config = dict(
    n_layer=14,
    d_model=384,
    n_head=3,
    n_kv_head=3,
    head_dim=128,
    d_mlp=768,
    vocab_size=2971,
    activation='tanh_gelu',
    norm='layernorm',
    norm_place='pre',
    norm_eps=1e-05,
    positions='learned',
    qk_norm=False,
    attn_scale=0.0884,
    bias='all',
    tie_embeddings=False,
    parallel_block=False,
    init='normal',
    init_std_qkv=0.0198,
    init_std_o=0.0,
    init_std_up=0.0198,
    init_std_down=0.0,
    optimizer='ademamix',
    lr=0.000253,
    beta1=0.9,
    weight_decay=0.76,
    lr_head=0.00501,
    grad_clip=0.5,
    warmup_steps=428,
    schedule='wsd',
    decay_fraction=0.55,
    decay_shape='exp',
    final_lr_fraction=0.05,
    batch_tokens=65536,
    seq_len=1024,
    doc_mask=False,
    train_tokens=673200000,
    steps=10273,
    dataset='wikipedia_en',
)
Each number is 128 + 24 x the weight over its row's rms, rounded and kept within 0 to 255. Layers, rows and columns count from 0. Numbers have three digits each. The size before them is the row's rms in percent of the matrix's.

# o: layer 2 attention output (transposed), 384x384, rms 0.0184, rows 46-114, columns 0-95
# v: layer 2 attention value, 384x384, rms 0.025, rows 47-115, columns 0-95
o46 106:155132119130129207135239115127130127127151143110141129126157136125147144128143118153126138132122123105122130124113134147124133135116154126127127116132115118139145135135124127135141146139124124137144126137124129132123153120113153114126133142117110137093124122137141121128192142126255000196
v47 110:135142106139119126102119112107137092131096160147138132118110126134148073124113152117087169144123149139087111114098119106140107139146109158143050115115106096121108116116120122154144080162169121122119108085126129125155094101135122131127151076118120133129086071126166151158129113174122134122
o47 127:134072137151117105107135111124146134141120102133141146126122159098111152127118141172117140134078105127129115132151153126122104120138150110089130112130135132144104143121133093130126111113107095145144112082134150112152179135141078116137160116129066135123139216124091113104140117110034191154
v48 090:139098105144147128145129112179132133131137140127148126119128123131127126119129115123103125126132111141112122114143125127100112138146144122130150136099126143109109120066107125162124191086138142088143164120129132105082128105058135093103143167141100132133145106141106153159126124136107180105
o48 092:164138124140136218135244104121161141127139113146150136130137144138131128136097128133136159131142129129126095128126147138140114139127167126118134127128105146138105126128140131125138129135118149128136124119126138147150122132120141144139136137135121136112138115116175123122175118119255000107
v49 082:149101135118140133143117154130107126144065146130157119091136141146127141122078106121090147117104136141108150117100122125132110121116123146127137132112122087130141142137147135120116135115148151164150105128135121154174115139136147147097174100164093143070143181140155109129142165157159087187
o49 075:128174126128124084124000116137127131130140128129137126124139128130122130132133129142127106133119133129130124141124133132128133124115123130135126123130132144130120134134121133136130120136122121124135129134126131127135129129136101129133130131122119138115120143115111131136139122111019141255
v50 082:126145107152127128109138119166104155141142108106111147139129090125113104115148142172185129118150127120116132118141166125146165137109127123093119133163128121117079131104113111159140089100093107143149157120084115108076123110110139104169101121145144126137148114125084081118081124101105171113
o50 079:149105122112130221128255126124133132121114140130116125128126115125137134133129123122117171130146126110127126118126129139125135143129164123129128123125116127125131126127123140122129146129130148129136134132132112122124136123127139118125124131127116131129130106128141129128190143134255005055
v51 091:131101110129203134124158109134106112159126126088127132089127114125123097127140151128155153125154094161131133135161116146103150136130136123141134137174125146130067122123161142100123137144136128124107122074139081167118168139131157112127132112110092140133123154122132140128117130083127159107
o51 085:159162134122121229126207130119124135118139133138122122138130131141139120147123127126121166129121138125121110108131109118125116139133183133164127131120112115123158121121124118145129135123136161117126146136138113113124134123135123142129113136141160132147122089122126124140232126149255000097
v52 147:124100146119133143139131102112126076112073121150134120150116132141125084113118137109105131098092119145100116126113133119134125135132125139135087144144148123123137094087102126122125065163187130113101104120131092143142062084167142113126152054116153186106092118134148124119116130156161110127
o52 136:150105132141114131111079134129137128144133122144136138133134137127091146129147138155129177131088133127128127147133131127130136096138180129162131116133123130130121132127130114123133118119127122156125094122103135105139176107139061111125161137135110121129110198132106130115183117108036112178
v53 095:113113136136072113114130129113157062070145143090131125127095177135141143146132115116092122099059146125150148164153108142161109151142120123141166126121126113129176127157147145130137144141144177114110110125131138106134160141154079149158127146120166123118083130186144118118166165085107085127
o53 086:102124127139135035129016134125129121140103134112116129131123127127110138131111140134127094126139130142126164140129127125118127113131089123110128126130158133119091132118125128128116124136127134127113112137160152135115139132140113137127124116125155120100144102127136125115043143126000255121
v54 100:148145147138105115112084127166142141163154128100140131157132138147116204128136151150120129100121120187116119131108123100083151130101115101138105117145113130120133151116131111170138094155185103117125118146147137140128098104141110093127122129105175141148071055126106116135145122149114133093
o54 076:111060126118137123138210134131128129120144123139124136123101133118121124122123129118134133123118126119131128139138135116139130118134122124112121128122133123128129129122127119117125117119139126122126117119129126120142122130119125143126141119124112122131138150128138123122047116112127236000
v55 093:140133132108092114172101118113158129096161137114150109158134122132110191101154094127147112117095124106190140105130097138070115120129101125167153098113120114105141145135118126116115161092122129152118126167134136121124149166117128119129143118118143102115120142119105134118118120113121099146
o55 098:099126106150134061139060124124126120120113132105132115118125114132141119116135123129130087132166119141124158141139127131131131144116069140129123140140149130137110117129124137120123132143119121118136126112131151167115113140124156128125125112133157124108138044136151126113017153130028255052
v56 099:142133152115119137170129124121093087132131140107155107153141109133119084109130163133118133121137095143135132133163122129096137152134125110137151113148130140112091058100130134118107142117087144148144121096122111148074127150094141106102161137079097132117185162097116130106100114118098151111
o56 084:148141123125134210123231132119146135111123151134127103134139132121139116133129115116132163123138137128129101116136120144129129139134187130125144127130099140114151122134126146138133153129137155124122120128116127113144127140125155119118113134137143130135128098122149138144219115140255000055
v57 108:140093116118158145141146137096102047122119145108154109121116138127112140147124122123127114120129138153163151143145147095139135094117157127141142135139125141115139118157138131111102139134145177121125118122123106178123139139160136141084146112103088131066125159147128122067129152133162086136
o57 107:133175146128119116114047146142139132119132134138130115131131123142107119133068133120137135133105144144121114139135134124127140135127146129133146128132119144120134118132120151129124111131134121119127142138123133132173136124144103131125110129125148123121112130106109133113187107132071029135
v58 131:132138140145161138109147147097127117118138102119121118102143130127102138137136203118108138141111132189082147134114132077108160106140144117129136142129110108129150138089154135155097101118117134128130101091118139159147108134149134135082138128141126101055087130133142132121127163171159131128
o58 147:126144143122118112106103161122139128125139117138123143134068147117115119143055132111132150103101143136123115154143122121127130110127195126123139118114126133130160116135117108130132090118129162119122122127159111084171086122128075156109117124118121131176129175108074127137184096097074110139
v59 087:149161145129108120120110077174132127140176157120128136167080115100136162113149179137131133111136131134151146145154107127086094163118112128132061078120119132119114135151087118142146120146141138057114166140121167088122129121129105121141064129089154138142125078113107141106144139118103138095
o59 078:109039123125133120132243138125119126124115137127124126120123124113120121124139119117125144127120123114124132135124127121143133128128122119110132137126121122116115130130130130124120137127130114131122129129126127135128132132123144127134130129127141123127121115136147129108084115122179204000
v60 100:088140081112167137122159160155093169134122149154122109092128117110106125136142097148158151101161092078125133148137131148174121142121129144096110116142137127126091156214147114111106113139119122162123154154116123126111168138098125145096110104142129134180146158136104138174127106092121175118
o60 099:147147131121112233129204124123127131103133137128124138142139129131134130129118141143117143120131119134121129094107127126123122135124135121130133128122120118148146145119127134133137148121137125126139161130143142157101149127138163128133130148124141142104129131126125126140195153152255000172
v61 111:128118182108123133115133112089146123129138091128126106122122146140157157131164187095070128132113125157087142109104120116120153122118130108118150122095105110112166109110152128138133105135181134125120090128129152103150106105140101153111155125120164103097091091165149162089146135188139123124
o61 109:108102139127120036121048131119138137137121122138126130115103131134105124135100123118142115117116128125136113161137137137131136114127134121110120118122140129123107129119126123141122115119125132125124134123148132111146117137129118142138134122122098139158128141125131129119055095109000255071
v62 084:132137145141142098116152097157132141145139148147145110131142105109151112124133176153137133129132124166137159149163101109089168108135106115135122136165117124126085131134136144155155160144128119072163125124081109127109106146108137090120127133153143151130101108088105112097092125111092168121
o62 077:133079135125131198127255130128127130114131128134122130134123134111126119125129118115130180132110124114130110130124117124141132137131166124120126128124103134123140130131126134119130128128136127128124130128132126130154122121130137128137119132136126128125127121131143132126170120131255015000
v63 105:130119120129094122152135124119123135105157142119118131130112140126090134144110087137127107129111138068168122130143130171159128121118118109154152145127131148139155118170120135089125150103100144140123135151108114113140168182127138105146106128119138133115143180138144135109131128066122103136
o63 117:154139123129135124141063115139125118139124143116136113113142099143156123132165130142126126135142133149127148122114109137126122140124118128174137121137121124109133108131124134131126139166128154123114119159114111133112116113125152123102123127142196117091120043133129136134147155129099194122
v64 095:122183115141110117116107152122140103133140129131099143114115163096136207134147129127147126112152152128124146172134154115152104086119114139173120148115137117141132130217150144122188126166135123138117143186121153130152133155113106148145040166118157117151095108132102123121154163106113102117
o64 089:098091129115119061128066140126111126151110142122121136137143112129113114117130132116129098132140114119121159117121120117115125139118052123104134134121149114141126134131126140123123135120133102142134125134143125133111127136134161122133130117110127133126135137144124120128030138138004255123
v65 119:136120095108143120121112138142132093119118140155127134134132117141142113130118147129125141105130145176099139122126144061132138103118133140144098131106128119135125129172121097153147064179199135145125102119118114161153070095116119101084120136117138153130090071116132151129122155152148126138
o65 137:109129144120105125106096130130136129136145110161146142152122165099082117121101128133139150125078124129122109145113138101134128104128153131086114137112124120141127150141125132128129127097134083133137137112138136103171158134135099142145131134117062131144120240119101135110138107119033128163
v66 090:121103139090133150142177162143100146129078117161145134110123095145131141134115104112093108142129117149105165117137130127154158094132134146144208145124142112130116113135133097097121086128172125168136113119123161130105136107118135150132153119137140121103139161140136127140120179176158095155
o66 080:130200132131128112135000118141132136134154113142141137132134140134120116128121129137140115126122133127133107136131125120134120124123133141122119129126129137136133142130120124133140116133136116121133138134129125122149111130131123151137130126122107134128130159113129121130143110111031095255
v67 091:117108104135145118146117110132093157148117152103144116078136145145149106146093099113105115120096137063138118123154127114143133131162146129084139117131122147144162133090148116093126176090069142131137119143149138167095145159130159141129177142140089127130201175153132122125123132101150094145
o67 083:158221124139130105133038120123136129122117131119121118130141125143142137140121131138129097136141134133128118134137128139120129136119138129117126120143131139123121124135129138146136138139118139112131134127125142135136113126136110132127107139129139127118135099121143134143180142128112030240
v68 094:140107138146173113130155133158082137186138149154169154125149108130142087132105126121129121118140101152100138096141137092129148133147139138105161135125115141150078143117126149140126166089143141116148127087087147135070122138095158152088134158136113130134139134145130151091115122148154165135
o68 090:149178143104124212133188123122148131106152121144137130123122144138129118135096120119141155137123146110123094134119127129151116139128181123123137136121103145124143138129128136126131114128139146113121144128130130118175092124128123140128118149124112135123122140119152131134214110113255000154
v69 090:127115140116163147159170117080098115105112158129128125095131131146118112139120081090124153145115118108118127121132126128122122126124152123137185093118088117123137136096138115089077136105090125150122128117105105126132146173155116153135178124131098131099161189134151137088107130110121095145
o69 079:144212133136123100120002124131133126125125124125132125130128133140143125135128133134129100131127134133137121143129132140121132127128134131139128116132123142131130122128126126141129121134125146122128127124129131129126114130138100120125124126136133134119128125120112129151159119131061077255
v70 086:129146128136106134097123088149157099145131128137086112178103172142174133130157140122124140133110138163120115133126120130123134131137102129123114116115135121122096110076103143156154148132147139111142177126120138072115119096094144082130101131132137176153126088101087126133144128134080133095
o70 085:129063117124127138134255130127129131132113120132116129134129132119129137124139136132121147122137129131122133118142127124127125121136120125115132131122122119121113131133137120124117125120127136129121118127133125139118130128118127125126131121132134119134130111141142133129096132140197171000
v71 095:117110080122155138173146148129079156146073139145130124090147089107114098132105078132145127114144116098105134140124132094156109106130134129116162113101132137124107133153118102133077136099114131129146110146127111112146111114134148136124159125119090136141157134087120117135109113113160144137
o71 098:143169123150124208127125111144135137117161118131148127135143126127135129122144132141127151130103126130127112114121156135127140128126157124142123122145114140149145134135128138121143134115130112135147124130113139161120159129118156111133144142133113142120108184111112136129200125130162000248
v72 116:114156102118109136076113118117152144112150118093130113103100146112111136128128109106123127127098131086166099129147125181161139146122113132140111127123114113118140139161146123111128157117077129118115135126125136093157178150111116138142129113115140087132130139134140136137146093091131126129
o72 097:123141120127134057121069127121121118131092146111121115114122100132155138138176137126115091116147124150124164121129116137114127133132065125154122127121163117123113113119139126142115146132113151129120118141142129148078121125124141119124120118126185122142119065133107133133057143146080255167
v73 087:126117173110113124106142133094099113110111148124092118119131115138108083136124126128095102132085093191151137104108115110089125127133132152127168155143112111146172100112135102121134126154158150144126083130146129147151136130186122114086164132134146133093130118120151113080129144153141106141
o73 105:131160156136108134116032143125150130134155119150147130127083139125103119130103120136137171117097145136139107156143117134119139106137161132146106138128125135133153119131118137131134106116130139132135123131122140100169125117134105145116133116135102131151117169108097136143155095096017114170
v74 095:143167166111068151112115115170184160137121136123127132186110156156165130135137146139089151132160150155095113096130124116120124145134117137136113113123126113119135134113134146169152091153169123091153121138130138118143090083129124139150101121130163143145099055143141136165137154150104135104
o74 085:113033120130130145136249117130124137141132114133135131114116128124126127120156126132127161122110119120129129135118138126129122114134135116113122121119122118127123137129132114116131116119124110134124122135124119112123139130122121126127146118125104132131139164127124123119103120111176202041
v75 097:093116125130140117127123128153107128110135117126113121106116105127085120130142146131139139105114122165139090140135160179100132126122132096102106133171139122133117149243138111139122103164155142113159143129124130086138156155137130150129113100120157107128092098126119136111134094160168114135
o75 104:150145164125120176095034135114129131112119143147138143143120140118118105150090139128118170109117141141130148124145108117124131144138117119209124109115109129138135118107121131133119110117132135132132117134140137117130123110140082137135122127109132133110120133124079133122144131124091136181
v76 099:140118077150134123137164099161140120131096105146124135129102101147085154142111099155124118133149112140154148140135137140123146085110137127148126124117145138151143117212088102104148064203155104109150108150117127127177142098152057151176085072132189165158113167139136126112143127128144105141
o76 104:121143156120130201115066137133103124136145159134138144110164133130106098135130125128131179121111137123115134145118107102130122133143154145173119130109119109117145129108122126131130138122148123138123146173127121125109155118118170141121129131130101120115110137121135132122161144119074173218
v77 082:112154126124103153120117072099118162115140144100155138142130104099138147109134138117056132119113135092141126124126118118097118104125139165135164137121128145108128121158162146134160129132126102119147140132147108120141169163138116134132086168146143110084137153132133137101143147124108140117
o77 088:086139101133112059113047129141130133134122130132135107114121107121149113127209128113124109117138134135140137116133103152124142142122106136136122119120133137120132142126123133136113131124137160125117122165107134136103129130123155121130115134133178124119120048126144148136065100113052255135
v78 095:140183144104096130079109141132162097132131115154122098148112135129148129127155155131116152117135161140114123147088114128118105121112096138142121147122151127126120145110122126166144083145164107122118144134115147124119050101127091112132110136130157157152090065121121129178146127112126136089
o78 089:101040110145132071137179127128111134149120119123120137127132130118135137117150126130124130130127109125131136121133139125117125113132112124099126122129148110133130128136135124113124116122126108142122111120123122124106147128121131119125144115136104124142150177131112116125052138123074255040
v79 117:135125143133127127128120139119139116109158135139134125132130107117144157117156135122106115142098140180090152118096108071102125105119098122128177122107122123133139163095117147154140115131215131112117102141140132148145101118092105114083118177102165114085061090117100136118136137198156116121
o79 136:099110129139109075121060121114144130123140087140152137132104169124087123115070123126152112131114115124126110159139147126126121098117152121081132133132120148147109143141132150113133093123130095131131128104134141116176099141134109145136132122112076140137144173123111119113088110096000206108
v80 096:127129061124115150099126130153147124103113138159128123122124148097096138145083134122146133148107161082164092137151135144225116135124125111132111144144165167128127107244126103114143084153122117133137114152105101123165108134109113125165103149124145154134105149114189131142130090103126088118
o80 113:126111122137112096115100106110131113139129125123156109143154112154133129114179141125106118147106115147128147085099131122106090127118118099152154114142112132130133132131139135125141148140119093156127121161098121150074173119127151102140160125108153120067113147144104120113182148134064255135
v81 149:110134142126109132123119138133125170135159119128124113116152110129109170151134111139150121127138135095159119122134127156111124157148127123131145126123114124122122152162129131126111190088064098146148155144126164122121211178116105141140129202148111092162168131104118133142134108073097141151
o81 139:105154112132146115138185126119107124101132150114135113123125094130173131126135141102119089117157119131123146104130106146128140157126073136130108125134141125127162110127122136135133135138130147113134127118126122148099084136121194128126104119134166117121133065135133136156078141145213145075
v82 081:145098095140148141143162143132091139098110139161110131129133142133108109145077091115095120167144096104154111114097168083172095110125136132110153119084131137111119153110135147117112154112124140135141135138155114142133126171100126177116139148143083134134108160123140125086150160116143077137
o82 084:140195132138123100130013122128145124135127106123140123129141132130120131121110134140131107134123131139128121141118132128122128131122131125118130133136122145130112137131127139129126114139117121127134150128140137140149132123142146128137124128128124128116124127126130122124192134125068058255
v83 095:098146129127106124132095138147150115124139098123147127154117144153120151125154170132136147106136129180120142127090141139102131140109148133139123133144149132120104112144142124185145134122163127125106105137128127117126103124085096066086062130095166129142093064101092137148133089155093161092
o83 079:129043120134131162135251132125137135120126117129132139141124131116130127128109132123118160124128117129117123109140125123126122124139114118120135132129130127135117126123139126115125131123126115133130120111131136133133128120124147130136144121121118126126135127125137122122092148138185165000
v84 123:114124142123099136090133090112142089138113109101130139156116141146138089134118170138089137100097150137123128143109100151138146168141127148130129135123157124127125108118131119136161071146153150106120139133117112105148087079155108126141122079128177150115079135140154115145133130141162117113
o84 125:147090118144113113115060118126118132131139106144127139132139138118102146124144118148106184139122116118124129106133143128116107107143158109158144121127127133115113155129127113115126141128116118150121072124098122113109160126135066107126147123122128125126147184116088113120181121135024225163
v85 093:117127121143135125144131125111140138129103143130099127163142115137107129123116147118099124121125115118131139127121093096103116115102119121130112118117144143126171136160133124126102112187162128153148136131121107147181087091141116117154101143132139150068133132142158142151159165183153110159
o85 096:085109135114108046122032139130113108126136124117116122123138129123106109129183123116139112125088137116132142149117113122142120102134100126138117135119123134114142124134129115126118121117121097137121138154116131117109118141129115121122128121131114114145110168134099125121064108109003255181
v86 084:104112112107164144153140163096074148103118127094132112120172121132105149119125114105086141131124110107137111134132102114120126106128138115124175135101109138147126157156121120104097169104089148155119107124139148145116208117143157117091149136110087114097144161118142137085138132165140096159
o86 079:139221135128120110119008132136140123115137134136127123127128133123130123135119134121133091125139145145131111121130129133128124134125123140134123134124127141133131127122128129152130132126131158120128144119129138137146126131137141133130117139129154126137123108122144135138163119126074060246
v87 092:116114088133106141147147113165099149153087119158115115104126102136151119138148054179142114154163102069155136127141113138122122142130129150117166124096134153128118103152139128113141202097121099131166138123129110103075135129111162118135097142131102140155160133125136121139108140117110151127
o87 104:156162152119134187160173121135132123122133136133132127137151130136134134125147125121128124142148134140138119100121129130133134140132117134128118137148119144113123128128138127124137141140130139118134146136124156167118136130128183119138131126129137126097124066138179136134135138133255000146
v88 104:127167165126101152089088098148168148099161131118137122159132135148137143126146120175155145112141159125151105122134112141084111160128121110151100117107118170146116120136093140149152139135107106102118133135127171082131150108127105105112096174116166118162127063106096136146115119137067146111
o88 093:100073117132130066130191130127120127132099138132121126129126124107141132116155132110128116121144117130130133122122134134114140132139086132110112129125130113131124132127134127135121136113130125132119130109115123138116145133125165119134122122133132128145132117136136132135043121139118255026
v89 104:130125102117081108104102136145145146098143121137128098138090126135139200108158062129159136111159127091164164121137118145137100129100114117107165127136131135145156132200126142123151121157157125101142145171098118117143109132091096144189082170156138114165119096120128112158155139136125104120
o89 093:104117123120126067123044121123116124139113133101132125125147131123109133128147131142137084131132110125128155125109128125136127105114073134108114142129139120137106139134128138122121131123118096136143159141140135146112119141132140125130138123107111128102134109135130120125022160135024255125
v90 112:125115164139123126144117144145127124097159130107112126136117134136116171136138123140140148130123112101167135146171142166130128123136123120132159133134131132117143156083124152108125147067065147138127135110134122115099192166132151129156122099121155129125147190137082132168141143090124133126
o90 138:128164102126144163145126126123102125120104142093088122121128119128144135124139130125105111115177138125123182095132108146113137156124102123134116128149132124115132120119119149128118139152139155105120109164133130162098100117114137145125099127144214110127169000130146129128100169136210111122
v91 147:134127118139112125162109123146125170160163122116129135123126139108124165138129095127148126118138122067163135132155131157134121133124136149139144124142121142117138117131126146106113198102042110152128140136122130136094152160126116114139147147128120111146191164116127120101114133072100121133
o91 152:129153128134148136153175140138125123123120160118127101110141083157170108137170123120128097131161136142132136110131105140122145153130088141147113142137136122112148107124129132138120161153130162122121146139108116137105109124119177121128109117137191122115120016124165140150104134157216104070
v92 100:148095105139132127126140111150108116104154155114137120109118128143113114155125072125153138131132108112155136147126144141113098124105154124126146116127152158129117122189102123131141137153132126103149146154123100150149161150115114073164108124121141139124107186136125122114124118128136094128
o92 104:141160159130131166123056130134134130126135127145139130131148141138111105125117131136132148136116145141135120127122118116136134145126114124161131144148096150124118139121127154119120123133136123130138148140125148151157135118138139139135117129135108125085115102128120130115145128134129042153
v93 092:151129113117143137134122145169158122110158146172123127112116135142130154107133115130133136095115164144140079099099171148169123145135120122103123110100109104113149165129097101145154106120092136116136126127146148102170163137096118124107149202109182095148141119117108137156119141101138116144
o93 099:123116120132147084130142091103155125127112097112153143103122112135133135121148152128129074120142116155138153141128141127119111131123075100114134117130126134136093117107136137131117103133111090121127115127103131166116098118125161140129138111139112118096131089161168124105075156120067255176
v94 112:130136137141111126103127105162126107149077108146143117135117139132139067112122142127153116150169118158103132101109127087165123132119138138137061131128125120116116126104125146141156105146200136112126131130138105133121040088122170124130116107129128138140115106127148103129113137172143148127
o94 131:136090146125123134120150115134130127153149121165133137151146144118088138117112114138136145148097116090129110148121148115144117124130168136082135132111128122139099158140131105114143134102128093160149122083144139082158164135141075119139168126115041148128119228133104109104134119121116073150
v95 107:148137092151118087160131147170085156137121110156147119118143082121113124129127060169151098125192109098118136143134127117163117125124123105118120126133144159133132151118131123105120127122080103113164113153125126124103114135091155139113116116154150154212169115109103123151111142081108143134
o95 125:132144121130143187157225111131105123142152133115129111138169108133153126107166112129137111135137118120129140125099111118130145138126123145097108142147131119130147134133115139132135169124141091127137145148119118145095154136112178122143135138130103119121128132151176133130092153139255011131
v96 094:134106071107171105147152135153089130162096096167116134111133110127118131130144114155159129128175097119157165131145171142153085114121144130133111115144123138128084095194151106120120141116125122126131168133119126174087113126129153094125115116122072147129103138113125120165131091104115125155
o96 100:146160149146131222132112126130130129118153141144145125144151142126114120120109123129136145142125127129122114111127112100143116149114141130147136137149129125134139142129115129127144133130140102120145144129146138137163140120136168135134130137130108133103113149129145126106200152130181000188
v97 088:120144031103162122123141146096110108144118136162150145151095124121151141111156090139130136141155145082119094137087095119168111121141137161125133138125095132119141146148133131118125115128090123158130142141159116167154132175100115139134134193129145122177097116124165114137098146063125167150
o97 094:090128138140114110145217155125118113131143112130166140130120150139153136105097129120121087143104122158113147121123137107099142118120077128097142127124167128164160102142130145133132126104128097122111134120158151154107150141115165124133126128088081114094101186138079127131107125188157024133
v98 084:126100152135111140149141110086131135120083144114127156078117133140120094145104120107094101159092129090116105104151063131144091097144134130133175127100110135125168173091147123112154186120091134150144103126151127164119125137118127131125173143162102118091165164127142133118115163110158094146
o98 083:133197118146123071125000129122136130139132113130126120122130117146134133130125127134130092126135132140129124132137136141114126127124121138126121126136132131136124127144131133130130123135120138128130126130114141136129124131134105121123123125135128129139130115123112133150120113129016125240
v99 100:123126096098116146128167131117130109104132143138137130119113140106102114142110105138154135136089128078134070138127110133143141131133119121136115134130158147159169131119118121075144125092065167112116122116132120123114155154153133137156163115112110099081118209142161140137141126091153122130
o99 097:150167128134128099121025125114138116132102122104126113116141125144147148127127136142106111140137131146119148116132133144108121132121125119142150116141130135114118121128135147128132125162118129137119114147110134146095133120129115102108126130129163120108132107134100122130183154129102110245
v100 100:130130149119085109138108156065157106100101152115125130189150170134103161174142123112097113134071152063139136111113072115167116124131132108165142124081120115127173159099129126105130135120123155120107146179108136117152123112131115105121158149131121126110108102108147120112129145142119092138
o100 089:103144118153132022131019115136128122139125118117137117118140131125125126114125130139131066136134119149133138132132148130131133115133080131105135135141146143125107129135128126129130129133117110128129121115119141144119150137122145125127140116143136120117131128136132122118056139124000255126
v101 091:140134155126107125136109108112128176130066099152131124146132093108121142121120139159096141119117138161095164108126133114152152112136124127153134122148118116119112143183115151140132072168169111099136113148118160179173077104146106149133121111144148192112098099120144130118137167117140100112
o101 109:087108121127122133125077107142107129133152129133128133130126138114110093119143113119154164116114127105130106148122125093161116128132145141119101132110128107135137158129112110122128128093142089132129153151136108115139109134122115160132136129117089132177133197111120121106098102109017255119
v102 097:132143160139105132114120145109188107084091088113105134182131136123145160148132121119085146104117168117120096146116086152164099103103100155133103138116147122145186143133095136103140105156119114133100136146102109100139113108158131122132139115095155151182097129118116136167144132147151085127
o102 084:103100118129125060120032117136105130147118130124125133111133115122123126106152142133127112120114125139131153144132143130111138122122086133129125123126148125134103134121124119121120118118125110138131107122114137134106128120134113112133151110137127124131126168147093132122032129111000255157
v103 092:129135154139128107139100118173135118112158122094130117139135133147119170100141140176148127087142120220124173140149174117094166146114135151131136124170139122135096117144129149139121144133173141140108125128111138118098130112132110109100090127126157124140089052131098132148107105132095153086
o103 078:115057133120133169129254133121127126119126138139119138139109130111114123127119122100140159123123127118124127129125114116143125134130128133115123135122126119123131128124130129127122137118137123125129131132146119119145117130126145147131135130122123118130127116127155125104098128130200158000
v104 100:123104098116134121149135147161075125133156144096123124085151086127101092096130151160156140112156095171134142108162144148070168143138135140121193115179118173101070114101152163149072123106094124156152097073109121170079175147141113156124088110135128130093119178146112117131107127113115164125
o104 083:146165131119126228128209143107150135105129138144112125133113137131133129144113129115130169129146146130118107119130118129118121133128178127133130131134113136115156126119124138130127124128145165108122152127156114111134118137132145148114108132119141127149135097109135125125215122142255000110
v105 103:161156153128097134111122081149128139144136118149130119132141124120192135140134168126108146101150132164112148133137110090060149100116130131089124118119140105125111125097113149180169102163190137106139119148141139132132073086142146108104104114110155137135125074128123110147130159158104154124
o105 093:092048122121134117140206137132121132127140112141124145126108144117116121120128117117136150126104124103129113145123131117140127110125134125093120128118127123129135143136125124122126119121132107129126127128129128115144120130131106141134131135120100124142134172124133121123070104112134201033
v106 084:121143118126122101123146146149128137123111132139100147123089139107115120127143064107091122128128122103103128135132079136161083115121143147136167138101111153119153171169135123066114163132134129162095132169087114100157136120114112148172143094121114129120138192150130112118124130137175103169
o106 076:121178126141123071123000109132118129144133128120135117128149114129132133128153124143135089134136126128135139129117130138121132120122113136144126129137136136124122135129123135133127125130125127131122132129122139139107142139126131120132130132138131132124119120131115131132111132116013176255
v107 112:123107089127125141118143134146124148107180092117117123110110119122112187100126124140159119137109115060178125132131133183144131142120138135121151111147142160118156148184153135102135136134110120131155116166122131136110184164100127143157128142144111102116128161107160115122126107092124124150
o107 115:132162134124132122130045130123123119122108140123144111128123115144145117130161137133113112125151136162123147116120101123121117143121085127193136124131139132123123110109130141134113135140125133122131122157133125152103125122117179127125111123121184121102122047137131139130132150158125209167
v108 095:124115085105151145146138181154093100164129144096131151119143077128125109160105140159160164135113111158133137118141158081111120159133108135138172130156124131113098122142127167128108103078118145162114106133136116143101130152129108150090149143119092125122139156129159138133097143119139128143
o108 080:147150117136133206137188132128139142101166129136138113140126135143122133129092119136129132145134126116120104095127133127128112115122180119112152133141117135130147131133109133124139134131137135124141144137137117120143143133130118138115131133109120127114141140104130120132242129141243000126
v109 092:114097130140181124147136125144061104125155143106153126084120120130129122134139145131132130114164096178126133140139157119137175160134141143132163130124102152143084096091117165133106160095119128155135096062144137124059144151149127120115134108138121112061132134123103115117116104134108166075
o109 081:164149137124119215123245146125126133116129136146109132136112141128129134145089132114133169119130136141118106127136109122134122142135187124132123124131109126122150109121128116136135127116135165115118134122155107122144090129120128146108121135132158118135134107115140137146213123139250000024
v110 084:150107120136119113104122146166107167159092124148145119122139102140151132128142129149152150130127149139131119105080144108098107116137146114102152138111133134112132156123122147121143104170174110161186099138138182189152096114107119179133110151148126123146063111146127127156116190103154119128
o110 087:089083111123123092135152107121113121143155122113142151124127132130126138122137114121149076143127119104139119140118142114130138123119116136072085130130143106140102137126116122111130132096131077118138144132116114132112149152115139143134147123126054117136131192117178123099067106125071255126
v111 101:113105118135152127121140113139070147139113152125132145129149105126145097117119104152111134150170113133105114144143138083153140131120114150104158108100115126127094119030114137145116156090082119150158137083148114138115157142118147099105127145110070130141175142094127140143108139138118142145
o111 094:153168125138130207126213121125137132133135107130148125135123148130144127132126133130134158131121130133136106120119129143120134123135179130123134122136110136142145120142134134123136126126116149125131117133116116114136118116115120125121122131129135129122139133115127126153237113127251000197
v112 139:112118155118129150116120138138140101114123138120122126099103127121100091109135147100114154128095104186120134145101121116088139144129138125112115128125133118140137112128156138134137087178203150113117129111135117128139141096125144109094156102115159120060065146144147124141155123198170117109
o112 141:128129152107114130106059127111143131122128103147132146130117155131098137147070152141129154117096138127134112126137141124129120104135154113155151129115115146133118123122132126117116088117138136140134130104131150125139134123143081154137134132121103144147129147118088118101155117103023148156
v113 083:122127115113156158120172152125111151128128128128152127095158146144126151140130080105160127125122140096142147126106136086101139064149137123150189094110101109137114172135139113149116145149131113135144143137145137149155102178114110138110145143159101087088109188135150150127121134142140112194
o113 078:131209133129125103122000119139133129130136118138134126127135128141121125134122133134126081127137133133129118119131134132124121130128122134141124128126133143136125133127126124131129122132132140124129126124129137135136130133136144132130119127127130134138123124130140135137158127122039097255
v114 107:152143146138102127126092148121150124124151150095121123132122141121186177124126155135124166108117128152146156123103130131059138118112098136128121132121128127129153125127096117140128122160187098130101112153133112125131105093145133120134120118124198138090095119177158136130132139146120105124
o114 094:081093132115132095123055134151120125133123135136123133111102121126102128123142127118138110128122125127124151132133142119135128131129101120113115119121145129122109135121123119129129120107128126125123114136152132122144124134135122162107126115121101121134131152127138119103052121115000255114
v115 099:127114141101163124083107124122125111127133113074133135106112134115115103114149161120111115134129096133120079129141122114117149174154111131127125115145099121118077098081138114120084145096086126120126150104157105120107170130131131143126131092121121096120166130126111136116114067088096178071